From a checkpoint of a small transformer trained on Wikipedia: RMSNorm before each block, rotary positions.
Each number is 128 + 32 x the weight over its row's rms, rounded and kept within 0 to 255. Layers, rows and columns count from 0. The size above them is the row's rms in percent of the matrix's.

# layer 3 MLP down (transposed), 320x128, rms 0.198, rows 35-69, columns 64-127
size [118 106 113  97 100 102 101 106  99  97  99 108  95  86  99 101  92  94  97 108 104 100  93  98 103  97 105 101 101  86  94 105 102 110  96]
[[191 141 124 136 127 143 111 113 155 102 119  93 121 123 168 100 137 108 136 117 129 140 165  97  78 120 112 153  88 119 114 119 147  76 177  88 160 133 131 119 150 123 136 141 121 130  77 119 146 162  86 175 208 142 155 145 180 102 111 102  52 112 119 115]
 [239 110 129 124 133 145 163 119 170 148  48 154 121 120  96 173 193 183 113 120  96 114 135 137 110 150  99 101 168  76 122 171 147 152 130  73 154  97 150  96 131 143 102 138 175  89 148 166 167 136 121  99  96 160 118 105 102  92 155 108 139 133 164 123]
 [ 94 126 138 136  90 157  74 113 120 175 112 127 121 156 152 115 140 152 119 126 137 107 129 139  78  65 115 160  98  64 137 100 130 140 107 125 186 105  90  21 161  93 162 134 115 114  80  85 129  98 168 178 156 141 153 131  90 177 142 102 122 108 205 130]
 [189 135 100 143  69 118  75  96 148 134 110 140 176 144 134 153 183 136  85 144 112 175  99 167 127 151 117  99  96 121 128 134 175 141 129 127 115 107 124 104 130 141  89  78 150 117 136 104  61  99 147 157  88 132 135 162  88 167 139 157 148 108  98 140]
 [103 177 133 150 136 169  97 118  96 174  99 178 151 160 110 137 129 147 148 125  91  56  94  77 112  32 152 116 135 147 127 138 151 143 121 162 101 124 180 109 166 134 165 101 121 126  65 112 181  96  33 113 154 113 102 114 130  79 168 138 108 112 104  99]
 [ 80 131 102 170 128 156  45 112 207 129 181 107 116 114 147 179  99 143 150 102 122 164 169 123 148 152  85 129 136 125 138  75 116 176 104 166 168 105 109  58 140 180 112 143  89  92 104 162  80 128 160 133 105 113 118 100 185  90 103 126 136 142 151 151]
 [ 67 153 133 114 150 167 111 153 121 189 139 139 142 103 139 115 115  90 113 155 166  98 118 104 145 120 187 112 157  94 107 140 157 147 150 111 124 132 113 152  83  67 159 135 118 131 127 104 120 169 136 101 151 117  95 104 146 200 147 128 192  94 110 174]
 [139  89 173 194 120 111 146 132  85 132 109 115 148  84 124 125  97 164  89  94 147  76 164 186 100 122 108 142 137 133 129 136 185 105 177 131 128 140 157 120 104 154 129 120  61 110 109 110 136 112 118 182  80 169 137 163 102 159 110 164  99 105 145 148]
 [137  86 120 179 104 224  64 148 130  98 139 106 166 143  63  91 166  29 103 173 190 182 138  82 107 141  75 135 166 100 147 129 127  81 127 102  96 180 155 138 132 105 137 134 159 159 127  89 117 116 122 140  78 129 129  97 121 113  55 119 107 124 142 156]
 [134  75 101 141  75  70 195 151 143  73 169 107  97 110 124  55 113 147 114 117 167  91 146 166 111 170 119 106 191 187  96 178 123 125 146 132 123  92 174 153 109 150 148 124 124 116 187 158 125  74 186 142 130 182 203 182 207 129 123 199 113 119  58 115]
 [143 131  56 117 175 102 119 116 154 119 156 112 127 117 100  92  91 124 146 149 110 104 133  97 119  99  93 106  98 134 137 133  90 159 151 117 109 149  76 123  62  73 132  98 172 138 157 151 150 193  91 107  95 128 169 129 129 128 108  65 182 105 150 150]
 [123 119 119 107 129 155 120 127 137  85 130 138 134  83  70 152 163 146 147 144 147 176 143 148 100  99 143  36 146 163 136 125 152 151  92 158 135 127 116 181 138 185 127 118 112 151  96 110 132 177  45 105 141 113 123  83 144 148 127 195 167  98 137 183]
 [ 83 185 106 150 165 118 176 109 145  84 152 137 167 149 109  86 131 196 163 138 130 123 154 154 113 126 128 156 135 136 171  80 111 139 125 121  91 144 210  70 143 189 161 196 137  59 126 136 131 104  69 128 119  65 183 101  86 119 162 143  95 175 149 130]
 [148 113 169  99 127 172 164 119 152 224 150 134  97 127 175 162 133 152 115 134  97 208  87 132 143 189 135 119 164 162 112 123 135 135 140 177 146 173 111  43 129 102 118 155 161 112 147 123 153  70 128  31 113 164 143 126 140 138 122 183 128 163 107 189]
 [107 114 147 103 102  94 126  76 130 115  79 122 121  87 104 176 120 105  75 110 102 119 173 177 167  66 170 104 132 222 157 152 145 128 134 143 138 123  90 144  88 127 104 137 163 121  86 109 131 157 143 120  88 132 224  89 176  92 121 179 182 147 145 124]
 [110  67 106 132 156 155 136 120 174 114 126 116 115 142  91 129 116 137 143 204 115 173 182 139 124 187 117 114 163 134 146 116 146 118 140 148  81 144 109  82 144 131 200  62 104 164 160 138 162 141 148 127 170  50 155 135 138 148 114  77 104  71 160 145]
 [130 168 139 112 130 164  94  98 112 127 133 125 108 138 117 159 143 173 147 133  97 125 176 106 170 100 175 113 105 147 115 171  99 179 127 109 106 169  60 124 113  88  95 119 166  84 147 126 170 117 139 113  86 108 171  84 133 104 123  58  98  71 138 116]
 [125 126 152 145 139 105 141 111 158 199  94 152  94 147 135 161  99 178  92  51 105 154 122 139  77 132 144 119 143 114 125 208 232 125 112 133 161 178  89 117 144 137 153  68 117 124 138  95 101  95 105 160 110 182 165 122 161 154 118 108 146 160 131 102]
 [143 149 116  96 138 153 155 116 121 111 129 131 153 132 190 139  87 144 164 134 115  93 142 120 204 130 174 136 116  95 134  95 124 181 149 151 112  79  35 149 118 103 128 106 139 118 114 132 121 124 100 148 111 198 124 139 135 174 179  64 106 154  94 119]
 [135 171 139 122 125  93 110 123 173 129  68 128 106  80  55 130 124 139 119 120 112  83 154  63 168 162 118 175 106 170 163 131 104  86 165 145 128 125 119  73  97 219 154 122 132 126  87 138 137 190 165 165 160 128 119 130  96 123 133 142 140 137 163 158]
 [ 90 164 123 191  88 113  68 121 128 175 152 117 151 128 159 122 144 146  55 176 111 143 122 199 133 104 123  60 116 101 206 163 150  94  85 132 121 103  54 154 134 133 111 116 125 126 134 157 161  63 141 128 126 115  56 116 148  79 122 166 151 122 180 205]
 [119  93 114 119 130 107 111 121 133 133  80  89  51 143  94 101 116 116 137 135 100 133  75 174 102 111 135  46 173 131 148 107 227 129 161 147 110 163 146 143 110  65 156 125  63 167 143 130 145  92 115 114  79 121  98 110  91  95 124 123 167 147 105  86]
 [133 139 113 194 127 185 179 119 144 108 195  90 147 177 176 122 150  96 115  95 141 173 130  91 103 109 140  66 151 125 130 148 107 109 144 170 114 171  63 124  79 153  77 149 141 115 153 104 119 163  91 123 117 144 119 164  57 114  78 124 145 139 126 153]
 [138 179 103 116  46 123  41 111 142 150  91 140 120  99 163  61 141  93 159 191 120 146 112  86 181 116 122 180  50 119  72 122  91 129 149 130 120 145 131 110 102 102 110  92  96 105 127  90 149 181  82  82  93 113 133 150 164  92 148 105 135 145 103 100]
 [182 135 152 132 115  99 160 109 167 107  75 107 128 113 116 165 139 165 160  63  70 134 135 102  92  68 107  86  96 158 154 109 108 110 146  78 105 156 141  46 126 124 113 124 129  59 118 159 110 123  93 131 127 164 133 131 123 138 142 192 105 109 218 161]
 [104 161 185 116 169 130  85  92 167 164 130 108 146 121 159 151 112 150 186 109 146 196 146 108 165 151 122 136  95 122 120 193 156 165 101 126 117 112 144 163 149 162 155 142 122 131 116 140 154 138 140 176 143 156 191 160 170 201 192 106 120 119 120 130]
 [102 165 132 109 166 118 107 144 154 136  77 161 101 161 140 158 153 136 101  82 184  53 158 117  68 139 126 115 184 112 129 135 127 137 117 144 112 143 129 110 179 167 147 107 144 110 137 176 160 113 108 173 108 189 123 151 146 158  80 149 116  93 129 131]
 [ 96 165  92  80 140 186 117 154 138 135 177  66 173 180 102 141 155  86  56 131 153 116 159  95 104 153 149 154 118 166 140 112 129 155  68  52  82 154 148  89 174 165  94 142  72 178 128 155 130 141  98 104 177 128 116  65 142 124  67  88 165 108 154 126]
 [121 143 131  84 130 163 198 121  79  96  99 170 147  66 108 113 122 100 119 134 132 179 152 155 106  99 129 154 148 144 144 126 133 115  57 158  90 213 151 109 168  79 128  89 188 125 112 166 101 150 113 148 152  72 117 132 107 179  69 134 159 117 144 149]
 [102  44 150 112 168 137 121 133 168 217 135  96  80 116 107  88 145 138  91 126 114 107 157  89 176 106 174 122 165  90 121 111  98 136 170 156 148 182 141 114 178 154 146 111 104 161 112 104 111 107 170 178 153 103  72  99 112  52 150 127 111 145 110 105]
 [191 139 109 118 119 135 165 147 100 103  77 136 183 121 221 108 143  84 183 153 149 183 136  91 105 148 129  92 150  99 160 198 141 163 191 116 118 115 136 113 128 149 132 106 119 102 118  95 110 143 123  71 118 145 166 152 172 101 150 163 106  92 125  89]
 [108 136 111 121 135 112 141 106 183 159 161 131 132 123 103 136 134 131  87  89 141 136 167 190  65 156 139 116 140  92 121 112 121 179 141  95 146 159 135  70 104 111  91 117 103 193  88 194  74  61 131  53 186 180  98 178  85  61 108 128 123 121 134 115]
 [196  87  78 145 103 148  94 117 152 196 152 107 137 128 104 188 132 106  62 120 108 145 126 131 128 183  92 118 158 112 115 156  78  65  62 121 137 125 139 102 103  75  89 119 127 103 156 181  83 131 131 195 132  76 138 109 114 158 131 157 168 115 139 146]
 [142 107 117 161  95 134 124  99 190 109 129 172  81  97 178 144 114  55 134 119  87 141 170 163 118 137 159 119 164 102 101  83 148 153 199  94 122  79  85 143 115 126 148 118  90 158 122 172 155 166  94 110  98 130 130 119 126 143  54 164 128 131 141 132]
 [ 86 113 174 136 145 213 140 156 116 108 140 198  91  98 160 125 109 113 122 137 105 181 145 140  96  82 135 107 123 185 138  83 139 134  70 118  96 104 111 179 104 144  91 179 116  81 143  89 175  82 131 110 150 121 151 124 150  75 117 106 132 104 168  46]]
# layer 3 MLP gate, 320x128, rms 0.227, rows 36-70, columns 64-127
size [114 112  97  99  99 101  99  94  90 102 110  90  82  93  96  95  90  90 108  99  94  88  95  98  92 101 112  84  79  89  98  92 118  96  96]
[[102 129 143 133 142 161 133 156  88  34  88  55 130 117 162 111 140 156 153 143 150 162 175 135 174 157 141 135  99  63 224 135 147 130  65 144  95 124 118 144  55 151 114  52 101 188 137 175  83 183 108 174 117 133 120 148 162  78 154 135 129 106 107 174]
 [128 114  87 130 193 163 191 161 140 180 112  92 124 132 125 118 109  76 164 155  94 121 134 130 123 138 147 164 127 106 133 130 164 155  85 111 141  90 164 126 161  60 127 119 157  88 128 122  96 120 135 146 129  97 157 196 136  90 105  98 131 161 162 189]
 [124 127 122 124 167 126 132 131  84 106 110 124 121 125 137 103 105 155 152 145  80 125  80  87 113 193  83 170 138  86 118  22 116 162 114  94 149 129 210 149 144 112 166 131  96 156 124 151 140  90  61 107  82 147 131 142 120  94 101 135 149 116 183 121]
 [ 93  75 107 128 167 114 150 102 108  72 107 117 112  62  66  94 161 158  91 156 104  97 145 137 144 167 129 123  76  54 110 116 141 150  66 120 136 124 119 162 150 116 164 131 143 119 179  72 142 116 116 128 118 154 103 140  79  82 109  83 150 153  89  91]
 [101 122  92  84 140 143  89 122 155 104 113  66  98 106 107 145 170 103 165 112 172 172 171 174  96 151 169 118 152 170 164 124 169 164 116 110 137 137 135 135 121 185 144 167 100  79  65 159 121 146  89 149 107 112 176 117 165  96 103 110 162 130 146 155]
 [160 136  56 114 127 178 130 150 136 159 124 143 167  98 109  85 124 124 126 129 120 128 105 106 158 154 148 159  93 155 126 188 110 141  60 111 170 106 102 119 111 140 187 145 180 141 119 100 157  69 112 161  83 111 104 132 138 122 114  61 155 111 169 161]
 [154 154 168 178  85 135 137 214 117 101  95 152  79 202 169 107 102  28 134 111 156  79 112 177 109 116 150 102 156 135 126  87 104 165 165 149 119 172 140 138 101 143 105 129 138 141  33 138 132 109 166 165  54  55 133 145 126 145  94 126 127 106 137  99]
 [122 151 114 132 120 101 199 160 129 132 117  71 195 131 138  87 116 175 134 160 154  83 102 150  85 129 152 102 100 104  90 130  71 119 120 104 136 116 117 170 157 161 165 142 137 103 135 107 114  61  91 172 134  75 139 127  60 159 136 113 116 125 102 106]
 [ 87  66 116  85 119 137 184 153 111 159 105  97 225 139 116 105 102 118 148  96 110 153 144  81 173 132 112 116 150 114  75 136 173 153 125 109 190 164 104 143  87 155 148 149  89  97 204  96 135 177 149 128 133 127 159 148 135 119 127 115 194 118 163 144]
 [113  84 137 122 131 112  76 101  83 109 160 114 131 126  76 168 122 163 114 148 118 186 114 110 135 118  75 136 146  79 178 123 142 140 132 113 134 129 215  93 147  84  89 119  92 200 186 152 123  60 128 126  96 198 170 163 152 137 113 148 139 211 184  96]
 [110 156 162 116 145 150 155 120 149  91 176  87 107 157 176  93 145 149 121 135 154 115 129 160  93 151 107 136 100 108 194  95  88  50 136 128  95 158 133 105 136 101 136 141 124 134 127 156 122 174 201  93  92 138 119 156 142 179  93 115 100 198 169 124]
 [ 92  86  76 152 178 128 138 145 155 100 160 104 113 118  99 152 194 169 164 165 159 114 170  72 136 129 128 196  57 123 173 119 134 159 148 183 147 151 124 137 128 170 117  70 154 157 111 138 145 160  90 153 130  98 183 151 113 209 126  85  49 114 101  99]
 [110 158 117 200 117 143 147 134  44  94 151 144 169 140 175 207 127  87 131 169 134 128 124  98 159 129 115 142  84 105 139 165 118 145  91 183 131 139 130  48 168 110 169  93 109 122 135 122 147  91 134 100 100 121 119  88 127 134 155 127  83 130  96 166]
 [175 133 131 129  99 129 124  51 104  85 100  86 158 133 106 163 101 162 158 167  64 133 108 197 125  92 133 123 123 174 144 115 134  75 107 168 171 117  81 145 108  73 130 138 165 112 154  91 158 117 138 156 113 123 160 104 171  93  87  99 155 159 121 106]
 [144 139 165 131 119 115 105 171 104 146 128  86  96  94 117  85  90 144  81  41 175  92 188 130 200 168 177 156 107  90 111 170 161 115 117 140  73 111 156 125 141 104 130  71 176  70 115 115 147 158 159 187 147 133 115 130 103 123 145 109 156 134 154  96]
 [154 155 130 121 114 115 136 133 126 122  86 134 102 136 111 121  80 124 166 140  96 187 111 151 161 158 113  88 113 164 190 171 129 183 126 221 126 152 199 108 125  88 126 131 105 147 177  96 154 126  98 124 167 151  93 155 150 163 181  91 109  86 123  94]
 [130 134 159 162 166  86 119 111 147 148 134  78 129 163 158 148 144 147 171  91  13 105 123 107 113 163 139  95 117 148 114 128 143 193  97 136 195 154 112 171 147  96 127 141 126 143 128 149 126  60 113 106 166  62 134 171 130 131 122 103 165 105 176  58]
 [ 96 168 153 146 102 113 112 110 144 120  94 174  49 191 154 104 141 159  87 102 169 116 129  99 190 113 111  87 120  89 108  75 135 148 123 134 120  79 130 172 183 120 151 183 123 156 161 155 130 137 185 137 201 134 116 111 148 130 122 155 186 135 171 121]
 [106 152 126 117 101 173  83 104 168 129 153 143 171 108 100 169 160 156 129 148 135 163 153  81 137  67 163 183  80 138 105 115 119 116  78 178 147 134 148 150  85 141 134 113 170 101 172  73  55 103 155  62 184 140 100 105 130  70 148 122  94 108 201  73]
 [125 133 133 134 108 100 125 178 110 134 128 116 114  82  76 164 175  86  79  98 173 139 156 141 133 122  84 160 138  96 142  70 115 116 124 126  85 194 164 140 164 159 122 126 170 122 153 109 113 136 132 119 174 136 142 120  44 133  83 111  77 126 137  82]
 [116 104 143 168 164 186  99 176 128  74 147 160 110 130 117 167  77  93 136 150 126 105 137 131 167 130  71 145 139 171 107  93 109 111 173  81 128 153 116 140 120  90  90 155 113 131  91 109 177 129 141 112 114 121 116 148 140 128 150 127 101 197 112 111]
 [ 77 153 124 106 102 159 120 128 123 164 165 132 207 119  80 181 125 122  59 155 125 148 138 126 146 109 121 104  81 192 162 125 191 111 159 224 135 135 142 136  87  97 147 140 167 156 145  35 146 123 112 127 133 120 134 112 168 100 183 179  77 151 158 130]
 [151 138  75 146 134 154 115 149 123 145 143 109 161 126 145 121 177  93 112 106 136  99 196 117 135  85 111  60  95 124 167  66 165  73 135 146 104 118 135  95 119 111 118 164 150  96  63  99 161 143 102 125 113 119  56 172  97 181 163 146 164 128 112  51]
 [ 89 162 169 107 145 127 175 127 145 127 168 168 133 124  69  75 110 159 167 160  96 124 137  96 143  92 136  49 107 148 105  84 192 139 170 143  87 142  96  90 165 117 122 148 117 121 160 103 188 149  93 154 108 145 134 110 148 109 126  69  85 128 150 126]
 [ 99  78 140 155  84 137 144 139 168 127 110 130 144 105 114 127 150 148  85 197 121  94  88 122  82 120 158 111 100 192  79 108 108 110 138  87 152 148 148  45 110 232 147  89 111  94 141 173 173 165 160 134  94  39 115 145 104 160 122 138 113 132  76 133]
 [174 159 123 139 137 127 126 141 180  93  87 216 193 175  99 117 157 137 120 132 138 125 125 134 146 120 120 155 186 130 137 221 175 146 157  96 126 126  78 112 147  71 104 172 114  93  75 150 100 143 126 142 137 124 118  85 107 109 145 174 153 103 154 129]
 [ 83 117  90 126 139  98 118  75  78 133 116  58  63 154  88 121 123 145 147 147 118 132 108 145 147 138 107 157 108 146 143 159 117 157 163  82 118  91 132 175  66 188 110 196 169  95 144 198 178  90 121 110 106 102 120  90  96 110 128 186  97  97 134 138]
 [147 157 137  91 122 151  98  79 181 104 141 138 170 117 105 146  77 120 146 132  98 117  94 175 202  83 128 106  86 166  76 200  92 120  70 109 124 125 138 119 126  94 158 204 172 160 110  96 161 120 134  88  89 154  77 180 151 111 122  98 112  66 135 105]
 [130 160 107  96 154 109 105  75 148  86  93 153 139 127 142 100 198  73 179 167  95 134 117 104 111 144 110 195 158 150 161 124 133 114  92 136 185  65 145 173 132  88 128 132 133 119 144 154 176  88  78 154  82 135 191  98 176 182 126 108 181 145 132 178]
 [143 136 130  85 106 127 176  95 176 147 130  81  80 142 114 161 122 170 107  77 115  92 142  98 126  80 103 151  64 160 121  86 136 110  78 155 146 104 115 159 142 104  86 153 135 146 190 140 158  93  87 119 153 116  94 132 162 137 115  88 135 144 147 147]
 [124 138 103 127 139 106  98 171 107  87  53  88 157 141 185  98  95  83 149 132  55 110 171 133 145 108 137 120 116 128 143 198 145 160 114  93  95 152 148 109  85 130 160 124 110 199 133 175 107 166 136 131 129 129 147 126 101 151 131 145 216 101 103  87]
 [133  75 143 121  81 131 167 114  71 123 134 154 102 143  65 129 149 152 125  73 159 111 182  36 125 124 142  96 144 105 108 145 160 102 104 129  93 186 109  82 184 122 113 107  80 169 109 149 125 191 116 107 132 141 111 115 139 105 101 146 155 116 152 173]
 [113 136 122 151 148 131 148 171 149 153  92 164  84  47 122 133 117  54 114 106  76 152  98 130 104 108 131 136 177 177 122 117 125 133 136  86 125 139 144 158 153 113 111  75 171 128  91 122 159 115 122 148  81  98  77 131 128 122 196 170 130  71 157 128]
 [ 80 153 100 151 161 132  72 115 103 171 130 136  81 138  65 157 139 160 136 162 155 107 131 128 148  69 145 157 148 144 116  95 147  93 161  83  83  99 176 227 139  99 119 107 135 125 139 182 162 111 124 132 197 150  85  96 150 201  95  80 130 135 155  90]
 [134 108 172  76 125  92 124 143 100  88 134 178 176 115 103 107 177 120 142 141 106 153 137 141 112  88 192 119  95 205 114 155 164 100 123 162 167 119 174 162  99 131 145 135 193 145 116  91 137 144 115 100  57 182 134 115  93  66 101 113 132 122  96 180]]
# layer 3 MLP up, 320x128, rms 0.217, rows 36-70, columns 64-127
size [106 112 100  99 101 105  98  88 102 111 126  98  82  89  98  91  94  91 104  98  92  88  97 106  92 101 102  93  86  86 108  96 116  93 100]
[[103 128 108 101 143 119 150 103 155 119 133 216 117 103  54  99 128 129  69 111  88 122 129 144 119 127  91 111 154 143  87 210 158 100 137  95 112 125  97 111 145  74  89 152 133 146 129  50 134 110 173 107 115 144 152 129 173  70  76  56 182 194 109 139]
 [169 104 139 121 152 171 131 100 141 166  82 134 105 122  89  71  94 105 160 142  79 105 112 116  86 141 115  94 134 108 175  97  67 191 136 160 141 101 148 151 137 153 159 136 111 175 167 123  99 116  84 187 184 115 137 160 164 142 164 134 122 161 156 139]
 [127 110 114 147 158 153 149 117  78 178  72 124 119  71 132 120 141 152 127 108 143 153  66 151 141 145  48 156 104 115 136  80  82 161 104 110 131 114 169 126 159 157 175 117 128 139 126 188 186  92  89 130  73 126 126 148 121  62 140 100 175  95 156 115]
 [125 145 182 104  90 106 145  80 100 116 110 126  96 130 119 143 183 168 106 132 108 158 165  81  93 171  90 148 130 195  71  95  95 126 155 162 149 140 126 131  91  76 179 140  76 110 137  52 150 147 187 161  88 127 156 152 139 109 201 110 112 116 182  99]
 [162 149 155 148 143 139  54 126 192  62 148 123 168  91 129 133 149 147 191  85 122 146 174  91 127 130 150 134 154 165 132  89 123 131 157 107 176 163 108  64 170 163  92 168 116  98 113 118 137 149 157  85  78 102 153 129 100  84 149 148 128 109 112 124]
 [166 117 173 138 105 140 126 115  57 116 124  80 108 104 166  82  57 120 110 178 126 128  82 126 132 146 175 196 121 124 171 191 128  91  97 105 113 175 129 133 131 140 141 141 152  81  92 107 150 150 142 123 102  89  99 141 130 118 138 123 141 133  86 152]
 [109  81 101 121 119 134 116 159 133 160 149  94  92  94 149 151 154 105 147 103 144  78 133 139 112 145 133 107 177 118 101 147 174 107 142 116 100 195 152  68  65 117 141 145 167 138 128 152 169 108 141 128  84 140 218  96 145  88 143 117  53  96 144 171]
 [130 110  93 114  72 123 210 174  85  91 136  98 168 145 156 151  79 116 108 100 107 129 127 133 110 157 192  74 138 105 122 131 133 160 127 152 189 115 149 133 115  97 106 110 145 123 121 132  82 122 124 151 118  74 116 133  77 118 133 155  86 106 134 138]
 [ 66 137 134  55 101 105 146  90 118 104 121 110 179 137 113  91 109 133 149  77 116 172 106  36 161 137  70 101 155 148 101 119 170 133 126 149 184 159 122 158 114 103  47 132 125 112 201 114 165 148 151 117 105  87 147 145 112 120 152  94 184 122 129 125]
 [120 147 143 132 108 173  88 126 104 139 171 176 144 180 182 137 114 134 131 160 139  85 101 139 117 130 106 152 166 104  86  90 166 154 143 154 135 138 145  94  83 159 149  90 187 167 129 105  52 110 146 133 156 120 148 141 170 107 129 136 109 190 143 119]
 [ 97 118 100 118 124  93  99 126 104  99  55 163  98 122  95 157  79  97 164 184 136 142  84 134  65 109  93 171 137 155  58 162 133 135 155 126 187  58 165 117  95 151 142  54  88 180 120 104 137 165  86 118 145 161 119 101 135 170 181 118 128  99 140 140]
 [205  97 143 186 100  92 142  98 160 103 145 101  96 158  87 151 112  90  69 114 102 151 141 142 142 148 122 145 127 120  58 145 180 114  93 143 176 125  76 114 190 116 141 101 125 135 153 105 184  76 155 139 172 128 102 183 145  93 132  86 124 153  97  71]
 [147 185  99 178 155 103  92 140 141 109  78 150 148  98 122 107 129 137  97 113  77 175 111 150  84 190 195 149  96  89 134 158  93 150 164 158 145  71 129 127 115  57 119 156 153  80  87 170 142 153  98 106 152 126 151  91 148 110  97  97  99  80 143 155]
 [158  68  87 229 136 106 162 145 169 110  68 185 175 130 148 111 143 125 127 145  64 145 127 171 151 156 159 107 148 228 127 105 157 126 134 166 108 117 135  65  98 122 167 165 135 133 157  94 105 131 138 118 125 105 211 144  95 160 154  89 211 155  79 136]
 [129  94 163 180 111 109 104 127 135  95 154 143 211 135 107 171 101 153 110 112 125 121 106 115 171 103 201 101  28 151 154  88 127 126 127 118  90 124 146 139 111 127 140  89 160 135 109 127 126 112  99 174 139 129 164  96 155  89  88 122  35 123 162  90]
 [ 72 106  95 108 195 154 173 157 104 115 160  60 114  98  97 172 138 100  92 142 156 147 120  73 120 131 132 171  62 113 112 100 136 122 145 126 155 117 175 108 137 124 109  86 143 163 137 100 142 153 155 121 123  55 129  99 119 164  82 128 155 146 128 144]
 [129  76 145 118 114 121 113 122 152 143 113 124 135 161  65 165 115 130 135 114  67 134 149 113  91 125 159  76 160 135  78 174 155 181 160 107 177 160 169 166 153  77  93 166 134 138 118 109  79  89 146  69 132 145 135 112 117 141 130  97 128 116 107  91]
 [102 143 161  89 106  65 135 129 144 145 148 120 128 128  47 110  82 134 141 162 124 147  97 145  88 117 110  99 155 157 133 215 144 110 115  82  92 168 144 108 143 161 164 134 143 118 181 117 104 133 151 186 142 190 164 148 157 147 149 142 124 100 162  89]
 [167 105 139 183 136 121 133  96 110 137 107 194 182 101 157 194 153 108 160  99 152 113  72 154 141 134 127 131 117 164 178 112 148 131  87 183 119 117 148  86 138 150 138 118 104 126 124 110 110  95  84 159 153 142 113  80 129 118 155 104 117  81 105 136]
 [136 150  67 207  90 107  85  94 166 125 117 183 121 137 124  84 133 151 122 156  93 152 102 122  83 125 113 142 151  88 186 243 103  96 110 104 164 120 108 121 155 147 131 145 136 195 164 152 167 122 118 121  95 130 103 158 157  90 143 156 154  79 121 126]
 [129 105 124  91 132  72 148  76  77 201 142 132 123 150  95 132 163 181 121 130 148  67 123 127 164 142 119  72 125  77 140 138 141 154 117 209 156 113 172 134 144 120 136 150 118 138 188 121 168 104 179 110 162 161 116  90 152  81  78  90 167  76 117 166]
 [ 98 188 143  87 127 178 198 147 185 207 111 126 172  96 140  80 170  95  97 181 166 153 176 150 128  68 149 119 113 141 163 129 147 117 112 142 100 157  99 155  82 179 151 125 119 147 162 100 158 139 157 112 154 144 105 182 154 135 127 170 139 133 125 182]
 [175 131 140 130  79  88 151 107 116  73  90 123 153 134 130  86 123  76 177 158 152 111 136  69 145  97  88 155 108 159 120 132 113 132 156 155 178 133 108 127 161 148 102  92 105 116 112  97  62 197 143 110 162 162  93 110 130 141 119 179 123 191 114 145]
 [142 121 108 114 132 102 152 127 161 171 149 136 138 132 133 110 152 162 180 131 132 190  95 165 119  75 123 107  98  95 143 106  57 131 161 132 113 113 148 114  97  63 104  92 104  95 148 106  68  98 126 136 161 145 158 150 104  46 155  54 134 117 160 122]
 [111 153 153 114 144 126 107 135 168 148  71  87 115 132 117 164  95 154 130  70 121 117 148 150 158 127 151 121 126 126 128  72 111 189  57 135 129 173  87 100 110  97 156  69 131 115 144  77 140 124 108  98  71 146 146 228 145  82 164 110 159 106 131  80]
 [135  76 123 117 115  85 126  83 101 102 103 143 170 154 130 155 125 137 139 131 174 167 143 112  84  94  87 129 126 119  85  10 162  92  94 142 125  83 205 129 137 159 165 111  89 152 179 137 106 125 154 136 166 133 149 186 115  90 176 128 150  99 104  99]
 [ 83 113 179 147 131  66 129 100  97 131 100  61  92 187 163 125 126 108 186 133 125 142 117 135 138 111 125  87  67 141 122  71 140 194 142 115  64 111 201 122 158 100 149 128 103  96 108 128 161 137 143 108 129 160 138 136 176 117 122 113 107 183 106 149]
 [ 70 149 108 104 112 149 144 157 116 174 105 130 189 113 100  64  87 146 216 176 129 172  99 201 169  77 173 130 134 152  99 134 116 107 146 138  76 159 120  67  98 103 123 160 110 116 148  97 106 115 144 155 165 125  99 128 164  96 167 160 108  52 122 139]
 [194 103  32  81 139 137 132 118 132 130 144 177 141 152  73 124 147 108 178 153  92  65  72 163 132 147  86 104 120 147 103 165 124 129 170 148 149 153  87 159  71 127 110 103 118 129 125 104 100 140 110  72 143 126 103 137 144 169 133 124 214 116 116 106]
 [160 154 121 176 103 111 167  51 125 107 117 163 111 128 226 133 112  94 142 128 146 120 161 155 156 129 147 140  94 174 146 144 103  95 115 200  87 117 155 157 131 111 166  76  88 151 119 172 116 122 142 103  89 121 139 137 140 153 149 203  97  75 145 149]
 [134 119 124 162 134 146 103 186 121 114  70 157 111 129 136 112 148  98 106 107 107 139 144  66 113 131 113  73 203  66  95 124 123 140  80 140 132 183  73  75 143 127 160 129 115 164 163 185 126  59 120 128 170 174 149 139 114  86 181 140 166 157 152 161]
 [ 96 116  69 140 138 160 144  89 153 145 107 101 104 200 122 127 191 163 107  80 129 126 215 103 113 134 117 143 196 120 146 161 158 112 127 151  94 166 152 131 186 100 100 158  94  74 150 120 199 229 107 181 164 105  94 163 143 140 144 112 100 165  99 159]
 [110 178 156 137 145  72  54 121 165  66 148 132 104 142 137 118 103 173 122 108  90 186 169 115 140  92 118 131 211 140 105 112 150 128 149 108 123  93 127  96 177  80 127 124 145 185 149 155 217 162 124 123 182 128 140 175  99 176 139 101 147 136 140 182]
 [ 74 157 110 152 167  83 108  99 148 175 143 171 114 134  85 134 117 112 137 133 130  84 110 147 120  59 146 145 154 160 119 112 158 109 183 103  69  83 127 157 131  85 123  99  90 125 118 139 146  93 111 125 200 134 114 151  96 185 117 112 106 112  83 122]
 [121 109 113 175 172 133  69  96 191 163 196 136 112 121 125 170 127 148 103 142 121 115 100 106 178 111  51 128 157 116  93 151  70 126 172 109 106 146 120  97 170 134 120 154 126  96 157 184 130  98 153 159 152 112 153 130 125 109 169 147 146 143 180 115]]